{"hidden_act": "swiglu", "positions": "rope", "rope_fraction": 1.0, "bias": "qkv", "parallel_block": false, "init_std_qkv": 0.0471, "init_std_up": 0.0471, "max_grad_norm": 0.5, "decay_shape": "linear", "doc_mask": true, "dataset": "wikipedia_en"}
Each number is 500 + 40 x the weight over the matrix's rms, rounded and kept within 0 to 999. Layers, rows and columns count from 0. Numbers have three digits each.

# gate: layer 4 MLP gate, 640x160, rms 0.097, rows 44-98, columns 0-79
# up: layer 4 MLP up, 640x160, rms 0.0933, rows 44-97, columns 0-79
# down: layer 4 MLP down (transposed), 640x160, rms 0.0857, rows 44-97, columns 0-79
gate44:479493448482506486501538486490516442515522466520501501471502531454476549435503449530504514528508482497446527520523479512525544532427542487518540504461489502571467490592504470437473502522507547519545490522504509548481487480469462467557519559
up44:527543515391526553529473509499475493481530546540547543516581411496500456496534489536556523446448490455533476493479533561525557526483416514519508490502504482542420525536531452480515456462532522495551462524498445551591453476549515502430488515
down44:495478471463467505452458501604571527503513486531528492493538469451479489504551526498503483506465523458436532445530479496487533496499478551522487529532504467502568473483488510431522496544495463390520473572555459477509476511473480498522527483
gate45:469493532458465492418564505489535468543459520538550491482570519406490460512450534433474512567467490542503523512511539513479538589511453471486486582530582481508505526414530427479436444461569508442558485456452432511542464456464513493437489573
up45:525467532465565477559495451508434523513484528562474450512543476583474498530523576536535524494535521518481488568454499454457489517386584444550470507506480520550489482513570463488561557550508441559500542487584536461568551436460480548552478482
down45:542455571535524545530511520478511457451494499513554534485468499505506515414475498641497525495380477445500524482552450491524498448467537511520445445498492502488502516611507533544547470576458544567461545525377580488467500447532504512474411473
gate46:484467487498446534456534546470446485574567429508494488467529491491528557453541429532543508443462442532509510449528519533438516493550509509502428567563516557438515538481483441522465460465538465470513464459413448451528438474498515516490431520
up46:471439483416522487511463505455594462431485590524452508467536529606490510532534492514483447521539501500550494526454454500489497476502522539543508510521458459559462464464575549518476568538443487501518442536472462523501505476474427530507508530
down46:540498501485568471457515487470475487499525498474529473449485546485514435517551531490560440502572522463511457487486513481522460538510552474438457549453480439486546485458532517451431473502466422519597444552495523555548535504508538513478490456
gate47:472481492442528570514531465526513514507438560525510443469547501499543426583486443486591468469540470419440577510508478515497453518476485498549495484517457502427481512515452435477511445478516497463535545533483461560521469499502527473491529507
up47:498564476489439522466541520511490437508544566470571495479494502459461530492485422462494522537443499484499496480441537513463490489482426470555480484512494485537487421541486352460491526497504485531462560520479428491503469514518522541535428532
down47:399500528564568457460481434478503534500511454486508549420507532486483478500548517500507512661524613530485478532490429470463412495509529473496504495472521491497452513613516519548453518449512449511490454518531496507545470515470489496524572460
gate48:489393531486502488481549498547468539542540427457520561480556500495543448458509473507515497628518531517455456525485422565476468494487473548492476507456552467464553467501510387462519457530518488478518493517566510488504523496515542515540486527
up48:488478535437489448488506517479492495559411548517488553501488516512462545435463476559528467422498540478531561551488499481485492553486539498443514488522503567523518444491550519467482551586561488477510552506464467450440524517521574466492512536
down48:454536516475540519593467523483471439483465481480453544539450525537454520452482503529488454476545466424530526448477517461472498504442545469450571503554518474434480502489546572483503562558555455522539542508449445488411505483486526465577539513
gate49:459529452559429517485446493512441386504478523422538470525508498535534526457423512494444552508491544494462552598536595528497508587529589500520442504475450567469510579511490460554429497511483504487525535403437527457494521543497491485543537558
up49:402457466481516462540455493423464589545514479474551485463516449535540512547468480535564486593545462449554467568477468485534404485459497463493494463489444560450496517451502480493517424476455515467464491427475446487543518530595515520529542477
down49:394519549438489517518531470590454466450440550449547460502513519468442458489517532565471498522414501473485469465447580535473501478570542514485534496496474509517431488475411511568498502523509489484540475588448421507585494443537484515478516586
gate50:454483494431521489418435465545508570532504469458565478430564504487485506540475509494477494569524525437546545528525535440539568492477437592553459492479505508535460508465520502462501516532534562469506437562448519462496556554504466520498454433
up50:395483521501502514497538542494542468484479490535490499454577437493562555514521519467431518509533425507563483464469485533481553580476514458552474471474551435521512528445515428432602493616596489480510503555533513523533462507461515495528437420
down50:439479513454523502513492495405527489503525452489509539449528502509507465507475494517536459577551485459537548531453510522547459550586470495517479543445432528425512488567480579510510467492438544512495529556579424466471430436467446529456547473
gate51:577460516564492510504555563520508481504442535499399438502484474538476484394562521506475555486501572410549523477457604465431478576531457462406502465429528453453543479451528538481457513488544473484557565499566464495472513473433532550489499600
up51:537506529505500438557469522483542538554534533500547419521445543498512460528542527517525518498467482466544607532446505512518501516557482445447488495496565478497554501418544523418478541593465480541508577493512507483462492508578484505499505491
down51:467520510497512558495433488561447521499474614486568492488490454566489564490580500539529553440518503510511556564472497468449496475451483526495449541512537545412548545576432480482447505556505530487471488564519496492500534501515477499478483519
gate52:553506487474501447518569505459442476454542419535450494493478528512511510517550444493480478480528542582537553495568456523529501579510443535506481458462513597463507461502531517501444508430519417527530514505508460515492496506432538461477522482
up52:404464409524512493519516497487481520436537535463382479496566483456552469481492563504483500509489536533478478550465510463492499570572494458537543534488534436553538500569568512574420524543454448476480476538449446482446522452511523575478523526
down52:516498517425558509477408508501517514497504589549442531457500470459418564507495464498455470457465534538520413473465490431424421462492417498496526517552398501538482543431496492528515539486479465547509445511526494548462490573460541461480452503
gate53:515533523539604458503503550461522554471506468457495524523546565507510475512485508562485483564493512437450473485518452505512573494436521473489511560487536528530583493442486463511489488499505459555503568515511412535570459502541538511541494537
up53:444473526522506522583428507494542506512485456474495465560510446506537504557450511539581548483481431498482508469571545524519535600494512462497469497449472376467459530498501536479545517494497499489494446512433486483473452506463512454524487498
down53:586473462515588499483542433505401479514517527517439538516535521433488462511469536493507494423483526546449511510530482513450502495447541616476501532449495449484522481561491494515461476473565503490581533409497533507526453516515518421464510450
gate54:476525463541476513482484446569519514554567481472456416510472514514507506520492510466508516488492507409506517502491406570497481518559474453535519524450544510566538530435488467524548510510440497517513551503526504592507418430473531513505584409
up54:486513507577469458435516548442512498561484535527461491425556487518558462435460449620523404459545482481460494452461548470422553515495498569514488460521487450487478440503441515417517524500484519474495476433497405567469518554485475511453522462
down54:474517508435549516511453528465487538570523490502438475490388481493515425455474471495471559529519450544547538517544445545509490532489488447508484509438517457497589529476517533469516504485459540485441522524535501583482480520537578454397475424
gate55:493538508478530441443513447425484565514569520498549414460420483487528508508458437530467504549519473465524536464537515536399529490440522405558525574549432475536579467553504453570525438481460503563476510473520538480538453522540453473523591500
up55:461457462478468464536470560509396503568483486412498541521463565446556490452553513486497540505475538539469515544437479562532515483533545561580462548504495422517513504501489542554517589553482528499582487450478495439461559492447495493479509539
down55:569452509563478496442488569518493543500512501455497442584503492528523463525511559469479417463415458554442488462547509498404547574529495464561514570525456531511550539521509519532501411518579410536516457521502540460552459524512513483531565490
gate56:510556465527468480410490477475556447525509563502501464435524495520513607477498492535490501603503498480519495526445530491493513559486481495503471477501533491499538534531497465566528481475528516481545429473489433466482507413519483526526511511
up56:435534567531455501508545466490503553545515472417492523471497472486490517476497519480481479533511484492538499468436492464506510519501497506537532522503488469465565452454516510496498489516476521525555508470500509516487521438578521471503494532
down56:492464456501510562520530515554527432538531493509489459510516432520493546497481484520550553578507530486530443443500516561538458505505518506498491519540487483543486461493535447531453516504481534443433525480571511505462493445599541511542569473
gate57:427475521497534484522547519540495506487554522598523465501537513506498562471527508525510518585469465474507482515484491517544511480527467572476490511517520427455553505462468538516542498475449473488486538528513539500534547540498545513556545508
up57:469440508569509617496445575454526461496494504518490458450460520456474498519515523482537506532493580503499569580512502467506469509455532465435546500524550568420510558515542532426498532472505468496523521474435505520419451416565535550468486520
down57:513516484476503439519436514458500486465512468426447496502493462478491483549484497523520424472449546507527539506432509560487511516464594427427507525472603463530433525527513448502475538471513525516540553569438536522551483488498510479463534468
gate58:519476564509484512573495502413565504543541481499513511514561460568473458511454488523493467477450476531493423481524423481505540503545387497418506479508457435472515557436495452457508459387565488495537468528468529483493479473476542417525537497
up58:584451589515503425396571479441504504486389564536539498494495511386582512451490559505491482468524409553475520544538526374491573457433502470469522490491451517481498487449516524514480518508448500588548406500492496413479528544513492489562519483
down58:470429517518463460483558483537541456434469507540510469514479536494531516456469500443445518477591433531505492488564527502453453433364527445514512489554456524456452468588524465548540491551507544545423506554544429496476514508515557461470445434
gate59:432470481507512511499486554481535527516485513577586446483532482461513457549474562555541499552450515469534571534500458507399508522525580516485451434555541490383507561473486504483523524510553418606510543506506489561451438489496535532479541449
up59:539562391536509537499510491531507475535505496578503542559510566490397519422490543471518486438533573443517482529500499519464457467529464496477471478536444508526429510524524508593513511542493411531516576527517553517481462474511508475537561515
down59:493577462478534534422508506520591492482540530425512599444508522526496525544448459405513544444471501574481528547496434462534549518467492537546460496501501549505551576483516464522478505473493504542489480497528530529457475520496499517533509519
gate60:520500502463454438509533478519502465512485442456478513495507455515357418466491422544546434508504540463421456475496498507491557520528556544469473497512502500549510482476538506500561520463553417569530540483504470488545565561513489485430506541
up60:544449601542488494489514584508532477610471502528506452580430463419511465528492520502503531425474577513421494568527542467469509457524530509504577461490495491429468414472510541574522453491500453504481564503597483541523513438552532498425441502
down60:489476506534554573493429488502521484514499450551617494545433563524472447450546453519448526475504522500570529509489462486414466472587535458497532471417483532543465515518556521544494466491478472490506509517492498551511516515551481549512450489
gate61:441448491490524473443493485505458479469557469451504518449488479529475487495514464487473532538513471480506465595489449485531503528495453597532540521513486589412537530504469464464488470481531455546452531493546487546558479574450488494445474526
up61:522558520480504433472519511446418487517469479419513499497527501508523552571429478443552443499431485434487520481460533512610481491470516443562497504517540503493536459474478526495511588486543500471541610559496532503502544482506462525544515527
down61:517543489494470432461517435423491540568477495429523500528485508512510509530498509496496487477522499432562494503510498510530505489425539386476569510456562492513499467548459523533457419444515568498519582561511535515511521575478497554553527486
gate62:562517488462494401516558538515484498475464516570511576506512472461527513507509548502537528514424517538409561457504543526466516511520524483420508582444480484486556532552479544532548500465520495528520453438477462468506503518425456470468501489
up62:482526418496512552483543587536518525501522568565525464470476553421469521528478490431552487460485464493435481484502465490471494513590515586513504470439513455467533478477502593557530428447524419469524464442461399437520495480518470524515504486
down62:470488425507521539500533460492497561485527503495515499514544516477535512495462501486487480480515479520524527458433557493503488558497390458516523541436503367489466445520487559499439476520465413479598488509439466475487499554492466515502492474
gate63:474491495493491483478517493490550494509474442477515482598496501468408500503510484566506406523579379502486470468537506466518479507497511533560451454532512452506498522503525518455480499490423525551494414487482525491531500500469476500476517540
up63:552521462471477531461531540471496480525496383526533544481529514528515415487483500544578506461540437546472493537467496479533495565437502443533436621478502485496506505514426476441432518495430499528438484502568478492425545468418547461461464463
down63:503611563527526522509423549508502412493534503471447432467408491414546553488503478543536505470553476487519509478443507480505454514515563534519515475541463556544452469523542527496481484505570549516457532471541501541451555537504383501511522503
gate64:513603479538543472500489481479545445514462453438470467484471491517456422518518524451484524512487541536523572494546506449541580492536511457488523516493498506488516532473526490530481481510504501530450530486509422516463481505527458461554537493
up64:592480467523467479477484527504527532518524475437500508542560436562489484485570462499469605468474518455540474487539517500498434486470434472529521456450505508563510489460566540484519528451513504453453544503470538541524499445502515535490489463
down64:530512475518508477475466436477498503538548536509522439513439544502451423534559537522510482497486582537470510551447498525494578475484509523498475426495516537566589437524547504484448493514486442488498474536535441580487452473510531480474506422
gate65:500472493529522503494462550466464486483520466516510454458505554455438469592480421511494518505528513517504499530495470376502463527485479486418452439543496534538555624584510455562467498459519502482488565539460548496530500553505459485470520556
up65:462506436520535456509509422497558570520461522420534475499461477568490534471483512540455442447513503464476531513508486538505495556542499431579524509547502516539422527511519481546530464519557524445556497470478572407577451567511426501456450473
down65:476558504510448498508469450556484470502424557515538496562500429583518469497499576529470524543518507490533448475466490430492426503488443558477517458492496409507468404470519553528471514514483542561463472517540491536480538506545530519493544476
gate66:489555489509525516472553490547443478518528496413561579467525529536475481527456509500497469449492537498448505601427507552510497484489523457535490596505512558511537484439468506508507393527645484534532497487446458471459508431461484557522458493
up66:452536508534519491487543496463541483412464500532499480511516516466525478496497574458473483481511477523462537521537526478515557446528456486471570496526499509524525536501429428451594471451432586511509565527462471473519473428484494533520525553
down66:531482488505580474502504473539482430425460531445550471398522456525485556491507536485464542466538489498453606473502499508532473364496395536460405490464542512522436489537519457459550556512632463476489467468484488563502460467516424498477483497
gate67:578500485505536533521559574577488499505524521440394545410450542546514502552492456507542447484524496455529488462468512528482487511516465509562484523503488476424527505450560465533556543471506529406511523562475494484476548509540446488442499505
up67:458473492439583538525552545502509587456491505515482514528574503544473423538517544545445464478525533567459447511452486551493479468537507471482527566464399486483521487548510478511518524447470492525453475531470487564411460544419506488511467460
down67:526482499468447448527531498468491536466510401542493497531457474575528484447507505486509495426482510418508555513505610521506557487485498533512436443568533564461445456475419432451470473500451532496501571510381509474505522484487546542500418501
gate68:552479531408484501504538509547442463556480497534483487460586525502490495431521401599480536499491549575461497495521593550537521514514523455508421517504543494541486548539458498535450487510573477535540554523595501476488525552535547516459590459
up68:582549484542478474449519487474549522536555495531503491473532430582412405517543463429576457513523543500525517548458496543493524578515510473420495567445475446510494485534456550465462580511487554547513470470467503487469488563490566479505542534
down68:522532479540421460538486466506516528452461480548488551540498534595510472489567476544545450515549544490479446563458465551528484641534484513542465595515500477523422583458466501497398495524502527602490498565513549451537561533490501521441442492
gate69:468458521532575460523509456482479424520586458516539476428565505529479539499515477507501467470463484560508460550506588533481528484491516520480448583474483510463552460553447501507523461462501462500562526473497460561446484506497522495471530488
up69:522467477516522500469496496525504547463542482502533539550531473520499540449476489537490517467542554553591466485529460486576500547499448511490414480466470616510519497527507487521472541476550483491449495504516544458470494505498432528518497552
down69:529510505468454486528497522471444565521447459421495512538493509529483506458443556512548542480470511517437532511513554571501495497498458579502470462479512474505542525475409561456439448421477504439487496461443470486380565491482494430542462509
gate70:537512557561493536467459479462505481489551556459485506505555567494478486495534462546483492509534542496503503553450480527483482568513497479458547565427479481457458545411514460516482490472518601617498455405506510586505533462517502465439511481
up70:541466489526502464497540620532454501554472474561522486538488457474495463462435523474484521500456511453453425439533511498427450482446519543435457477512557466524504494574571488429517512485467529503505480474546564573556516513558533465562502541
down70:412478506472526524477474540546552551503519509480429516518497469564543507486514526533536477499525551529481491474516516422520477525415487451474486480459533477527452473551476601435497519506550539553506545520516504513487461596467550538485525534
gate71:453433619520477550454517490451540510578494519534454418457472545470405514514520431474559482498480475519521446525420484482470593508566424513488427530498412512492501486490463493466552453555423484534582483489552433542532500513499398499445531465
up71:418549452501536480486493571483488498558468532498521469416508556548493499506501506486442548480439439553559484462500569474485555528526458584501474517504454499460499523496583533588446525455546570491525448509534495556501526565505550514496518516
down71:461498514472442508462593520522558520443472571522492465481525450495439500499430533467527505559535478505487540564492473515533555474534478544475470496505474532496554482556482461557559469495424597477495509452653545529424532496451462459468505519
gate72:464513496560590533437491497523547442505585425419507541440472494581459493504520499530422512498530502530505504492446505517491506506531452500540483510517438531458492533522523462482509504455553516511453520471485495521521413501540519430502422447
up72:547545439483559547458512500449549423574550495501508545457453480584494417543472455590497447544484473508479487518416552424480528496536508500513575533532456492551451437528485452543479542478577471449509446447463569482436542491511589514536505518
down72:527479513448485527493488517474436530561515451513475482443503463462493462487504519445511581467464518520484515470492469467511432491537541555515546438508591473553579539470486431514411580465513567524422469537551478536518411496518492566490523543
gate73:495517524514488540505409494490558501455566551537517510470544524501475579498510481423503526428563477533513470526514490475535515539469516479495456543542465511471525486512502475437472532498527495537500553516475418527452568485508553423518515506
up73:461494493476409519484502532468477477514526527479503446458474501539442517554578531525517536489518534577490541554435495509505511489512485544525462509495458524484522436465497506562516551510474488489569473565469447511528533505506461536467526448
down73:492517502530523512517460487503463459483511581489549426485464489533483548548482503456480529540497508485530460486473518517530520487479592443497504447461500484468453487421476410498542557437597553470504474515555489465553534545470492392548515513
gate74:469444466472434539599506541463518482520525478597480469486526528488499494431517460537458550527460517494477497473577468519496503571430468446522494541448485477527519503502471456466497413499553494409513560504462529496534541494517543632529537548
up74:492521526519499506501473519484524491483521478558490512498473505461565627530519503447616514520462505587516462521415459495501480467563464504481522433443479485515507490545453479442502540521554584546433465522516468489462525485500478516509468464
down74:497493528493491438467411517521438548517507484467502604529547477532548476507501472485468457441522427437480508563521529540504490548606498561476486472489538475545491465504548539504525476449514540494657517499465535599513542584507500499483518504
gate75:530503505550480443497445474499483551492561488483454503483463481509525462487484522558582529505512503475459533548548504463480553484465514443452506482434498542500456488480467457487512543498480534478519525475496505475504473488531520559485535530
up75:458506519462522489538537509521464527523469522462520487466441506508528537449569466446505384552495411463517493567471453536525561587512448521534495510529549541479491520438513485442456543557433449585465481497507517499487520528581443508494513502
down75:561505544482452521462529443541501472404501537557402501474499425467541519544547535512525522521496444522556505521471538487474526548438512505511418502516478473461459500394474496480469536508501507480485431478548528483488532454536467493500481439
gate76:556540523506493438480527458506476527480387523484447521514498476493507539516528450459501482519530462452424513490544562500536473458553512549427521564489489518522511522557470526535553469526421511540464516485534525458574493386511444540481532530
up76:545424532540575544526513553494504574458527502496476501478504528526487521465419531577444551469477510535522534499458534509498484486458510452559460525572528543490493545516490539475502539459464490496537501463543453489479521487555522492494431464
down76:521528498529471526497458500571506441546544521489473520481505460523533496454488531456537508507523422493520478446475459507534447555453529509473440494470460441521478486556531483542503454494559480502426497451484467476458491526487454502486497471
gate77:521517533516483460509526489493569517462534518519511351471531529536514476490515537538510437495480508543421506503515461583401427506497509491459441495533412484505514449518472488474522485522528497563488560519465426483509487599515469428534532539
up77:556548543490522512472467566461532528502563495461549572440525414466520520487566520435507574535471600477538500501516503522502476516461523497458482520446473473549490523453534462439520410544527544502512519471502433475499527499454519489552595459
down77:538531452434545498493467514412483510461395473491396474527536534478502547476479522455500458461494492539437528609499501530466480508572459522514492517467454524465506502539469524486525433532468502522531506491453524434458532495522514493453508504
gate78:499467471557503459523438443426551454491532494521527514439495490486505443518498561563537546427478433528615464462512502492555525482491485507489516483501594513445436508536516564554553418586530483486491527473555455458607575556474470444535525472
up78:457505502462484539480503515498518540482554564469461488520466544489522536592502498476422511487447480535563495525479555467523503451552520523499539579533444589570461541438468459581531493427523589421539512549540513473547453550534490538472527381
down78:440534515494506510457536545559487526481479451386506463393553480499536499460457431519499477520469509506544449470482427573497457462492456507516519536509411501502457492416523457477492467467497488538495519450507480532436519500461499501397542521
gate79:502519415461470487523504491549503495543403500476485464451437541550522490529486507491556510552568449503399502464456507499482483446549523482547457432470457510455482543495459523499520514475472520502498490439474439509442547447509458460488559542
up79:538461534449461480497442488528491483528476470412447542500516411544555509464486592501505537550464550539459482515573498437485552614486552537455535515407409514562486446499515505506426558522517508551479501562500525457485418563463543527458505482
down79:475519476504478546488485515509509545443516439483533484495424562486499536479512551528496515516432484538460511446483464485545463506533488508408566521403566542554493592435529440474454469514449445475475440491484533518461562450558475509554450516
gate80:445462501446524511453514502542483535506542449448441552516592507502444492494503455456503524509504533504490487422483461417513492561461464456474452523467566563502536514515532513492563516532470514475557547427480533526502531453540548535558530425
up80:541498505505544493467478425446504462475468501546472569490512448457524432493552481477510520558483475462461489495552536521536553491510467547486484432438504481502544434511471554520496533499562486517401479468418548464486487494535557493452459477
down80:431522513481474524490551504467496468518497492480539581541518462497436487501486489499590545478541498541397479587453513524530460510435510563474559483482546507541545555457518523555551478522455492552488506548525481462503527503531502488542536521
gate81:490455486406516469463534524609471490521468503603556509482505449454464531487536530479492457492513530546535492445572517465537554470483508437502408520538510492432473516579527440555526564489445520477499492432476549504486429463454510545519474508
up81:532548498562471507586527387497458457492475544495479377549481484510452476482527460574447518425448464493509486524436480508516452507506385504494530548516527534533521554436499489556530477527548569566496528540464465530531503503454433482465458525
down81:486522492505513453473484462499541468499489562464542507550488504490509461456489543471438524437541461499527549478469481566543516513540563483465499487523483534543461553545539544530459464420534531552582417465544526492543656472550471428484504449
gate82:541545541494480537508470476523472504509557545524464539512471522547511493472476479484415516509494482490507459522450416513461505554503451398482590484443527475471502544500552471519514508553561495490503518483493489498496549563540534501509517474
up82:493428559476486524515467524584439565556506385485464505548518481421509498489523500460518475467496516471525444509508471527458447480479526477501499513485494511581475467474487497476459525500464544458470499459540597493563520521476478472445543446
down82:509571504473509461482472560500492500495459493444452454475511518472470495475542464470465533528521527583477545464532513520525528434540537532556508537460475472473542531511512553521491525518493498431490501479474516510475535538538564436486551509
gate83:493424477503489519528477470531535555550549484517483452413531529579528555507526507500484459516557546489500430505491477439510516487545503513475465548465527503496461565518539507499391539508394503435549479526473496500439547558532520514520501458
up83:550529521505495536433500513529514523512557482484475522558433496490511578510530431560471461414450432517563518531572456464581486518452484549441555503553488523517505486495495475576454516511575578545413537488513554492551516497504576554535544533
down83:485542556587420471536535477474521522487480534438509538486472485491490521513463532549464475438491512538453487461526508523512487478519524486574513488496517444546553557555427501454458490429580437579527509499473535545460543506503473452565478492
gate84:459463432451494423513517557510531529568516418475484459427476556484534495521560446530535524466525515514483484569505472560446545487466397531482551493448524589447464467514470478569430537610525514505525475526475489528417496466480511484519516503
up84:427478473455467524525496548468442526594509464424444553516485560546583439518485488519454483495524420521469503513471580526440495477445525455464486513515490468632535478466431473461520466487527510506506451512424541506494494523502490544536506522
down84:515495467494479498543471520512495459515474524456553471553477504524494536518511508519499377480445483499428477540499515551510558490398457470513487547470443538443510520514497463450476524526472599477478475467496516521534483461476493505507564529
gate85:464490462420482507485468509534602457491549453492482513439483490497487508552475564425478519462497440463502524417513549479457494544564467532531523443471562509486453521518493562514530529462464569488461483469480476510531466672536395537581534519
up85:477521528494484536501544539458490514511439515514484506484569506555480535538510504484565445575538535456512490500517560514534514576506504472554533503508491465541477519515522479461505557446563519440542544528507465507396444465458558556531468448
down85:491448473454515464494541549486483508519534525498524495487473451492505525617520550522570530509495491438588597510516517517574429562501534460486484508503531552544472529440579487446463454450538424564515481499606464565448569490418552508551494461
gate86:520503543500535464448493493545431454520489495497527547516571510463552508497436483556432505492512429537564556426429545472495552492547557507445474486522479583526543584484484454459521522478526488566452475530527464450561483528541449491504483589
up86:547471523518513567452650502496512543496489406557474546568477441501536504479479549487531554612506498513472481429524598501497467506539477490569448530518433496515502482437438508484536473530521571504534457488486450539535440500493533487454542519
down86:520377560433528570460518447522509575484491521580524525514484466477544500517557458530426494550516537485513473495497516547547451532485463546493469494487485517587466569458518540476470510498408500471547479495494492461523466505560475468500557498
gate87:546520473533488414422509507485508509422407505486534496513482569480545493541490550486445510516525543488487532557590510465472530519496516449471526605515530486503541515417441499555554596514548500511476541481472438517558517515551495502496510537
up87:464451437514500476485460514542476516500494581424574445518464536500509497496398433499515513545522469539453449526517531549477524499489511505545517437496460542448563510502488520499447447501512475477566622468483473549469545476456496536378566531
down87:488498492446509501499445445493544497550466554545535479386452449433434474524489510505473591558520574514501437542459486478566490527511476543522471550596584510537459537481545483509516494495535499450474415467542472518519505456511488446555532496
gate88:549517517441488463489533514444441507526499529511497525470490523508533470477488477537529487509524442499515453471534489519493519475587505504518439478479570491476461451463521493497532487487518462441537525472460497485541497543563479517517443454
up88:450556535476534514511480523448467495487526529530509526527503515510551472569452475451565446532554495483512555556508520501550529564536478563496471536469491496560537539535439550522536449511484542490539410495481523580504458481563453498560526544
down88:501525555435568457556491485562565493555529537529496505505502488422486483538482524511534478562496463515518514540478501466432490471521553475466506501431490492497528507496526550513522551532556463509585479536541549536554512480501520521536495530
gate89:539464519513466544523511499531545479635467562460482507472477531489459512556435507500523466497487478482555516487476475501501546554496511575505514480549464499507481537537553557506544469494504413504524555464536432549543491482474542491509518565
up89:553477523481531417499511526515531499478511524516510532484553537476510474507491511527588474495530573478443463475519546517541501519480515523517379559467459507498502481474491544513528473508531492489493515506590467531463480564526490496499440465
down89:545557541549586493500492510476474536496488461523526518526554526547527493487528458479542494555530455516495541515581468501429571504428556515486421470535462471580506595473525561514528534458521463549578515539460456474459474479480453501533550521
gate90:478536455513517477545581504449526490527488400497543538501549529466472555472460505523501555472531479506507467486466466503470479498523516521524522515574594452544506452466472476429495496585569497511494477532452483480503501561559545483469453529
up90:469568472536504469508507512504466507538427479455488520470539449470520538532490473561535451512456460506493434409551533446512514464504458483537522506500473484514504509476443506488471555442549501512527561524579495516493507450487496464525506563
down90:447577460470505520518515543554490538550499557507499512466535485532465529448469504487466511550567518473481472506533489439566456458475481533468499506467491571512480479493488478472480454452498449419466526566538500522541596419466517489463541496
gate91:446500478520449464497483553440420427482430461553525520531498513490473458537475491528505526504522552475477479436543514471445472464473491541521492519442534453481416477459489511461523448475515462528519431461400550458471480401529532495507551517
up91:473441479508544461524452478503522526512517534475520479491425494518520574503509557511501509490500502483516472563499533503453537563508475494489425497476517521515432520467499528539520470553489484522502480553479514433473401430498496501532491463
down91:500493500569479488521519476509569461446483508493490501529498506530550542461526526446498493429455410438498514500513534447474497478491525489489472516482478550486560519484432411548470424507547443552540591491492511439601477521517536534525462502
gate92:470560451557459533477529510504471545601479580484494462445493477466467471510491480468442504507481510502447514521510433548485489538491526551568507462450447483547500511545421526518571453503487520444477582507437524452533458568477520467492468531
up92:539512500519459456541494580504495531512506487525508519496485512483540488459506496552514474432459497563513461496551409495499491520510461497525534535608553493443509508451443513543498539513523557531446540558464469501473552524467543494483502390
down92:450493520483552505503515475537476473537432488424505559518563471593552486603548559443593462470458497518506492486482546526468473530472508540485499504495456498515485514516498464534473534497521547526482522497456441481531527532485504473489577456
gate93:535536475530541505448449438508402444483512530503506493448491564544402505463486465566513462417497527454494459490461506518539468422494421549464504567505478515485502510527575493506477503429481555490513499540525495494460558521481411521470499493
up93:461468489510503481516496483545502493498531536474559521463499477430529534566535544497398422542461548543503574459486450517543594478429550485474441590479443553524504579530513587481498509563468459531482516453488552480458561492513523505573557412
down93:506526519480468523465439489425485523554537546450501512462477508454519463471449446494447504480504506550500471496524461515468595507519548503574463576521507536497507512517499488464498456517521500486467505487506521535506502474482578444492551508
gate94:504542522442499489512500467521438568433496432397529466489495549449463457591506481456487560493538472541523538437536553539462473575500461492496491471542489459562493536559444455476402425519519439494493508442561488521460479499488512445494516494
up94:500535522521531503513466544539519403517509510532482445569544463525570559556493482538542573456498411492537474422507502506469439461554446535511431549483465508547500462501537498475530552495527510509585476534520535496474551460453447495531492483
down94:505518482591500531437466518521453494580473559536494501528527528479541519516557486524514504432472543504466400485438451589495549441495547455519484512482510512456563497472594438486515510439559546460541553569530492468443508498501518435494489512
gate95:525573539485505530561524514501548486557500538491618455452428574473530495560526496575555568512483529473528504494504475506446483479542542483524502588489531505503538428478516479526551500443554469503480416439461558468489541503505562495521512511
up95:544489468528551461531507487539518425412473521577519497495479473471532484455448536439560581437449491511462480484536479529470489436496424512422572541515457516513514503554561460513500462481526422516457538494527445499505469508544442536473530543
down95:416514539499545462556538524440547409492498513541517548495501491491454487450502543497515476408516405512558514474574548506515450512528460545425491546457505562506504497536501518498451498495539486476455535523583483523490501534489501505514524493
gate96:464565516510486481532604482474581470507536476559554542460500434453474565456554519529526559503407520494467516466506423501437530533520546523463504510580515491520452494546512420393462441563506506581563457476414444545443487463502505508520486551
up96:457519481436499474523460518419468596483482525529485499464544473450524480506479476561504527476507561498558468528498479491487472552429482489377517465489514483443518488484566543442452487489508498518427525488457423503447521572489527548560542501
down96:411538481482510503536461533472423491482542505527500473536448537476502502564446510478493504436491526551566494495471525467511482510521429555516500509523562529552510544530481455539533547529510570544592534466493484473465391475485474581395508462
gate97:473521557501492505520467518500537588539507521499436542525496454502510514500495497497473556495461466497542528531469568618554524462499500429542556479519478471469527506442508493548520522537489492492423482549439465497487557482437457513476499574
up97:468484519497551511511495508516479471452480520506513436531471577526437550473503380496487479505534568507470492516468544503494395465525479532577484498522444523474484561495495469487508466521532523538504501486468487515577575493497551489500482511
down97:526552484455497454496547434532481505501448601586482532579556477488525439484459487479484471536540536501504417493481506533538518485535515531493485541489515523533458489519486525469552447469466474536441429520496543464517505569498468510517445488
gate98:436543550529499439515527501524475509453497457418473506504504430453505426478479515491488549509488551431479530487471527500537528592464488473443533534520467469480481514492467484504597471490557424546505522424495511518481406470494445503456469452